Weights of a small GPT-style language model, trained from scratch on English Wikipedia: vocabulary 1024, biases.
Each number is 500 + 50 x the weight over the matrix's rms, rounded and kept within 0 to 999. Layers, rows and columns count from 0. Numbers have three digits each.

# v: layer 2 attention value, 384x192, rms 0.141, rows 177-191, columns 0-95
# o: layer 2 attention output (transposed), 384x192, rms 0.144, rows 177-191, columns 0-95
# q: layer 2 attention query, 384x192, rms 0.152, rows 192-208, columns 0-95
# k: layer 2 attention key, 384x192, rms 0.136, rows 192-208, columns 0-95
v177:420483527503427509503509497462461565507447519418536520561512558560496458501526556476557491602457556488492379519472546473487499603519391422494468536568481530500501480431589488490538472546562516517498488515533510529545547481544491497512500507432479465458572543415482479517456473536528469460
o177:546472520523506464503473515505568505476482510505479468498470469493477451482461464457459408508553520501515570446524495525505522485486567503469512491414510454516468540510535493510495513530494431531447526516492514474406493477465540556454508494522520437569447496553478519522489532471461435504
v178:506548417452505512662468577564586428547579500552487520440519538418588524483519448488586470414504549537472480496517643472548488486438467451508458515596550554539440493415572470560627532475501524471545460604454469453531508531524541495444463524523535525529484562509490467505435464509528573549
o178:501540507521522461406556499429524570498447462456538486516436489530452508494505488493465526510485522467533521507551424538505541518546573535507489474465479477509520496530417482463498480454476528557441505498558496542448558543480471470556459481536461519458520485449570484569542486470445438472
v179:446585522444573487543437548521530492492509576514490545518429534488494494536518546449538417515515547533472549579492500566565479437469455522484488534502515479522502520491424487557463484520540619463550446499457432444569491539516428398483508503527508502577530521450490563469587444522591417542
o179:543471527636420493441460426557480474533495530440500474484599472406560523494414375513483437475570510472519478452465455444463471528565453514513435471493511498418590490463523548470544542498484415472495476464585509564518492511538587608479496508470495441401518490498443422488486517459502565533
v180:479487461445467517593532521454474512503452497440453485535466488546480502552492495431497504495563487551477550495492549504548481476519548478409473516480549442542471456543534469588531446500548557470515562531546459512593501487516475417534469488534467510640491549458547602484593523543480494508
o180:557500551557466492395520445538472476502566549425527492496541500451630471529553451481482420543495494444538447511564493518468494562573470529455535517524481511475568488464501505483489578522442508515433408513504498472459499579494561540513495560493432489445544487518528484554481454471550510575
v181:483519524507540510542515591483509498589510474474521528494524569500528526465509449476553506450504523522480513506531482472581502540517518530587483456479541452482497525406562488539572607530437533539502510509526515465490506504508517522541499491524494557445446487465518535411589569464450562502
o181:459436446474465487534512472484535510491508587442528473534523500497489481543521579491484487512493508562514478583539614497481515475504522514499457520508456520507511561551427470477427408494517491492538480441436457501542547532497479520526509485511510509463535530501497541521520430509511467475
v182:457482480499532521527423531476598459513519513550509608500432522531500496524546478524557446461487445509516472505565497476531519549502491492531479580530535501471523497528534441512549508528528537546501550501476422467515456586505452526479555558541513543451575542519530475541497505485523517464
o182:497502525564478458474540515521467551527526488434492501527540446432497480507442434464496492541539485486519526475508511476479503456510470505491440451484523501550539504459491539497466455512502486467545496499589502522565554476581527528413452458427487483495462477454493458496486566494431509483
v183:518471433476487462483498465477490490464581544498515477459552534452498496539564494544454502482556534465555431509480526493481469494540520509515535482500477564436511575496474504469468569528508445481448471523461512435489518505549548504489477511507522452369478487562480472522367541467541438475
o183:505541508532575547541473552467520549543416452549524521474485484529433549472456517497505544477464487477453503487488462507502545526471508473554480476497528475529440515486480496486507448465464568519513547526498549517493464455497455525473496499505502514534491498512491516466499489527489533527
v184:502561509489508503471427531521502459471622535576527532471451549482476477523480505522533496509486497495547548493528512536519532507503458452462541553555485518489514524453457495490476478504505489470506391524487495424521484513470487476476480485456572465521477501497526466496474434516551397552
o184:553504486495562522463533492507529561547473442453496518479583444497433528431483405514494530530520513450493482470434358522561440485551499459487494506487570511507489405478531504515478573468451536536479589511642480609512486462552460498490507447519449517472487528513486450512465573490455657522
v185:494559519434501466544532548493496552517465544477536498491475613526457491498507545482555497507567535489494459529465511468529441514533480557513473499446582460488435461363620535530515614541463553500508545516500489450527550547607481415560495472563466481500418581446512537483604513479467550496
o185:487481494630513488525478467493562509538485521449496481538552498510549491506503525539480466511474528512565517481479542521475529579508506529455463488534464498448552553541446475478470533493516534486481457514447510487454535473439509609474493538438482435461530449540528444536475454509512479531
v186:474521450476431535463527492402518492492495466473587500494533543619515486465510458523484528469548492404484462462469585447514451614445551477502487452515549429445492434510550506442572484463414477515524576463517520509479509436546490525618499460546395543423436480520497530519501513450426504518
o186:469415478501509489533537512537504450525513599459435518555549436396463531559568543428493457539447459456561490545593494545475557453505530517467484569609423544565495518379517470552365531532554535497521527523486485501473460613493471491382514481391498447594519483497514559574462510507558500545
v187:483486544547548428426449512529551462484395455518519503537489406470570594493455464553524495492426561466498470505486480555562543523402503459491525530539451502536526436489510462479493515362555455477480458529460534627533491552438508556448514499457550500584536566509492523566584433536479545487
o187:533545545405462600489532470527468474521527452455529466507503454524463438498551482453518502544510473512448554511550487472494437475560546499501433496460535506525460553578440540473577451537504530537496517450503444458473527446480502466518527523600494545498500512509494523450579544481542444521
v188:506423479522512501430537464476404548486481544494539457513462453527561441521472502482439480546472480519506500521568528449445460512539566596528495526548551538573548553448510485461515576465543465472503562473482451527524525498466450527503452540411572501631532452517471548391608516466419529480
o188:481595515515419522561465501500548512477503445571517519475546540483535530441455531568499487472545442549553491467463564535528520453492542352493522465484461455440530526502515535453486540525411557519508445521540527425526460489521559493455489497510470485460497494457479467558447458500494516542
v189:497499520512436517469475530517515440505543510508495548453500551554527486484507469528434435438469554518463432520502445449503484541448547528504545503536550496504510552467465495347540545521447467498537505551523537508474600460455511533600496476463491571427507532553498439517510436472453522533
o189:434541421454561498517503503459584481452455416493456514516508491480409511505507511497555575553511473480490512530531478500522523430510600434521381499518466442524447436472445463552444478482473564499563575471504404474532488517554444459436482496446466492518534477443515533507455535466522516417
v190:563547483498419473475528434473471403630542524475510472477520437534449520503533467509514460431486468494494452541512496502437505450443499460509456472450603567453495554482458532469476463540516429352476553501450505477492487488550469437482528559603431613448574501513518528555448490499539488509
o190:415488509498561541517415554511507572458510519487423548554479519467423452522477459487511474541520514502529541509559542500461522529513447491576499541523484482500462486496555466525483507548523513566534480517549523519472539527481489491540540487553526412517470488528429447469486506452486441469
v191:479558501486541500552521493496552509473510556481465493463456561502532576541527532466514494520548549510541530518501547554497468395529499491445543517546470560491452483573484507565486428515474494508499471592460485431547512543552472487439491494493515481568484514461518523531527510479552504525
o191:534557513582491521479474464490463437553494488505547510440529450492548533476501506527498494475471473459495469465501457478482529610479483543537521483507506475508511508488492527472513605460528501498477462482493548558445541518458575527567504552506474490471520487517487460552540474528475546532
q192:466435457521482457451547509511475539501540569534541543506529513548512486538610540596435541528488454574482568508528472512509544441511523514551536448470532496554461464527622516434463393509552550449501500439475566557509488450527578512425437462506517502551544462459588401594585547501513455438
k192:546563567505388420474508448508504562549534491500494463509542440510534480517481408443454447551494494425602486396471520447478441518553483530530464530479533550488623547523541458456565485599534560553504433523466554501497564509551501497514510448517604503498464520417526443601435487489564451490
q193:427467571486499431532453433556431566583488570502505491557488503518502503535526527484522479477491455429515513437543487438525510462511420475432568408528560382489426555531645518481402502584454536515461446490611480533426503385525483439479466465556391470412472539553401490549576437558472455510
k193:508493495542501522432447609556531469517494507489497566501597523490428634542462593445576634536534533588441508590468488605553441495450463463386535474508577467509526468458384597508563526454539420442503581518533444455494460545455414532586423601428491532502485489504581488412564472470426479573
q194:553520419444493470510532433555603454464456473505486483437528481549409479455472507439550556445413565384595452377471451506510539469501551604411485517406610434500521520438407564495488545504538494487422537452560505435407558546498467411630512500503540495452496468430468556402500422577435510534
k194:496463518469545560510465591554497486468504474519459517517508532511473518494507605529556593482517456595494493581473426602529520492440549444447554471580424457506448481485452636532477459457515356473463523474515443490464430533458526575491494576447403514539509491530475492420543551448455519519
q195:482555560479578464525420439574605551556472521497566536465547517470513614474478471461566450480478420428493376452432503524597532557549467512392565575517436456492477444493501432567477495423467447501527623479587546501537608583527544514433478522413453480481480528546454487552470485435566523558
k195:515528466549559537446468539514466457444522556458564647465558523507462619481444609541499612498454526536437493550513506602570506426496499451433519426544492484508526478490369587559503551454497453440431615553600448497451425541461500515534521522510398539510524512591522531414541422566436475501
q196:574477543518419475466489480464478453445528453476568461530531545572487550509478453422541535513587522398531368449476483575543499568499504465528486547462517513511430491537492493512515544523604465585446573488571547471489536519433472657509481503543458587540478588459428464384513411476444490549
k196:509482480486550548476440586558526512523489465484419557536454559451510499471521577563517526429439498644521535596456427528513556523415534433492477525581461468520412486479395674518464501447511425454504583531526472514451391525496498508489527463460454536477498504556483568410538520525467451513
q197:528505585472488565510444578503487551454588488437456604462388536582587494523515486428500458378579519470496391481458492492444445521568535426502492505523567517454520494538435427517492528590566516536451561549633394583430528591489435481467512534515537622495385542572555524457457531508420564468
k197:438454508517518501513499592507523440501484510435557512544490530479469531551519551476478528389498507585520526653542500556519503564455488436421406444615422347544448456503475617606499565438457370446420603417494487461542427451511519477507578558389463483479616401547484636444494646504438462538
q198:434511443514508551541475503527337585406478366484553511534425466549415436497462475476492479532498544477492528451510455521427546531400531447476477558490498485498525474551505523494564508474501492588507481576455521441484505555544497374504598512535500481535502543409470493464434423487458531458
k198:492512496446508494511600385432547566537450441573457364472491504487511423470548393511446345508542506482550524392560553424464471495532534553588458465431555553471516558565588338439443504564468630528510434421407497526524519456503473521500520416577605456492525531519442495631474523522546463491
q199:565387547531512568513454404448461583540466557508596467417529355484577489564500462357432440416451573425489492503432445567556513524486543480365379454488490532482502480469417407639441448494435493542481578589457487525492503569542389485494481364470401456485463504452508425423472574473498555485
k199:483508413515564555553554570514489485414523549430456511483598514519448558488515570532534520523484465581396546574412508594572431494395466443435606505498453417451454489507424534512476547424438428389520577524550477495458501546483519514507508642482490546534470542606515516443565453540451475469
q200:510486376432542560501552573575500442570481516545517507437589502438465492486489495431515482495378392516439549485515487557456573560545510598404458434482530430479621516552556443603527459536449510547489432531553512487531554468532490488380522412469550451492538421547437563557466535481592687517
k200:544564514505539482432473466478473541458488538481622654466631546455450627556404609484495587509484524437517470479528609637574434343560406493459531408586534508460500508563403512548531475516547480395465625540622462534461508606440542490590531606521444438534481521594534447470505398532445437487
q201:467500405512475421544503445482478524498543490440613527532470565496438445454485529440515567545504491558581493490481486494452524516413517477455547499515460542459558527526544581472528547570484462495476458514514523365440546509407498443500411498508497486550470515372463536488429487551460564492
k201:507487486478529586479411577515513526483457546436435566487541577505447550483504597514566574480487524536505521594463503580553540498437505463435568503542477455492411466451413635533459489463523448435506574501526432484450441543533486532531507598460368497540502500557501504405594458472469485482
q202:579545499576360563417508448378514474484479497484415507525453567485420545566504578507539421501575597554552579505532582521492479501477468404485590557519418556574485518477497569528440531506498529530448457517404496514561500587423496563389500487365530507614429554475436537513405559450590449496
k202:418513553517516493528386453511414620514416439475554461434450495443572449534563373540372367477487477414538488446531432303599569522556494589619435532456530619496493520447549426471426481516475571546567508478405559530500506455534501456495474412556607458557503480448511481599496498582556495413
q203:389600478400455529436553505533524373494563438545526416461510490590533486502479449603487495560455493509462605440504461432450528523451499582479518478374529465524598502626526530414617556484530502474521451486421468420537491503576541509508500466566460536562589518420479454397488461525528529477
k203:478563511522519449494555422478483557542509431549551464441531474482545519455487396492460443518559502440522485379539575410414523457515514486560505502461542556498560565517537328505477421545452601551533412561479544535521626442503523531488543405581593471499480538506468483626489489521524470514
q204:593390566662519537491422488467463515434560525464487533456458481559449600520453553430639501426600429451592536408551474518560466488580523490515485476486544526544489502473498503562428567409426474466399554463564604549408545621393407454463470407548414456437444505415510481423607517529450500468
k204:541459472471478489490420581548528485505540458479450415544502515518473470533551558540515502458455520617466497567460461548579509529478556512398503511525429440522480436546497688497483491464526317499458569450526480453446377486498480469501484554402454541462516477552501486387506533491508512497
q205:530494408447488459444503614383381543426461489535460531476453542547440581446477677524604576511542501394559468513546600634401489407523503498490407514379580518524474505409482591539461529426494454341311503530520587491316531475275469529693492395536518548491498383461533472460722479492482481491
k205:547394519488475512553461539585527519508533494476399459560403509544528408539547517603542568497490535579529474576442452574525518560454522499484480524566421487505432484519497673469479520468558362511490484432486432456504430513532446487473467562407414491474497483497470455396489559430508555512
q206:538490542609461532498519543478491474488582424483604448525439479633460441520434397482549449445545562586468473576526439490539515480514545550545497443529518479459494507583574422540411471451487522480464451601500481480613447446576521510370487464519401456446482538417610406542559419412501550406
k206:536579490413510384547463565427522584602413429515494433502492492467529490433582477552552415477515497492468568496533553487652516580460484500481410608312540483409548535534491434558474478479525508461618457453500543515435506507480448473549468442531575560508439534587364424526499470523479480467
q207:381406503531562496499522531452454529510524508469492560502412528443415453478500560606536446644490523552531576496569424484489524445478516517578502512587478490425506603479572550449513528485498544480553426426409649483483416542591501447445488486477520458526506455520497493504483576551538522510
k207:544523493419397422507515401485500567559473456557485391465527491484486438546491420462444357511522487426541485366477544414536470499547561586535538499425507610501553563509606394449509449592482597550526434470421570514526488514493451461479498444515591490495495506461477463614481473501579482477
q208:519575474539548452460498546411468533410540521447498526506511529570588505518552582419556554527537454591480447486554538576455622527526484442589580502458594536492448590519628475456503564478590483505513506503485567521423488449441509421527567470504370447509524493493447541592434453518448522452
k208:438483535497399522574447465524565555541481468441422525506430541525479443579563449574455486458553532463555588520465442536544399541552562528399414463520507539492539466520415523449354493530514521515532494475422469402532542532573463519516449529489476432474445487521501405579545536395589558489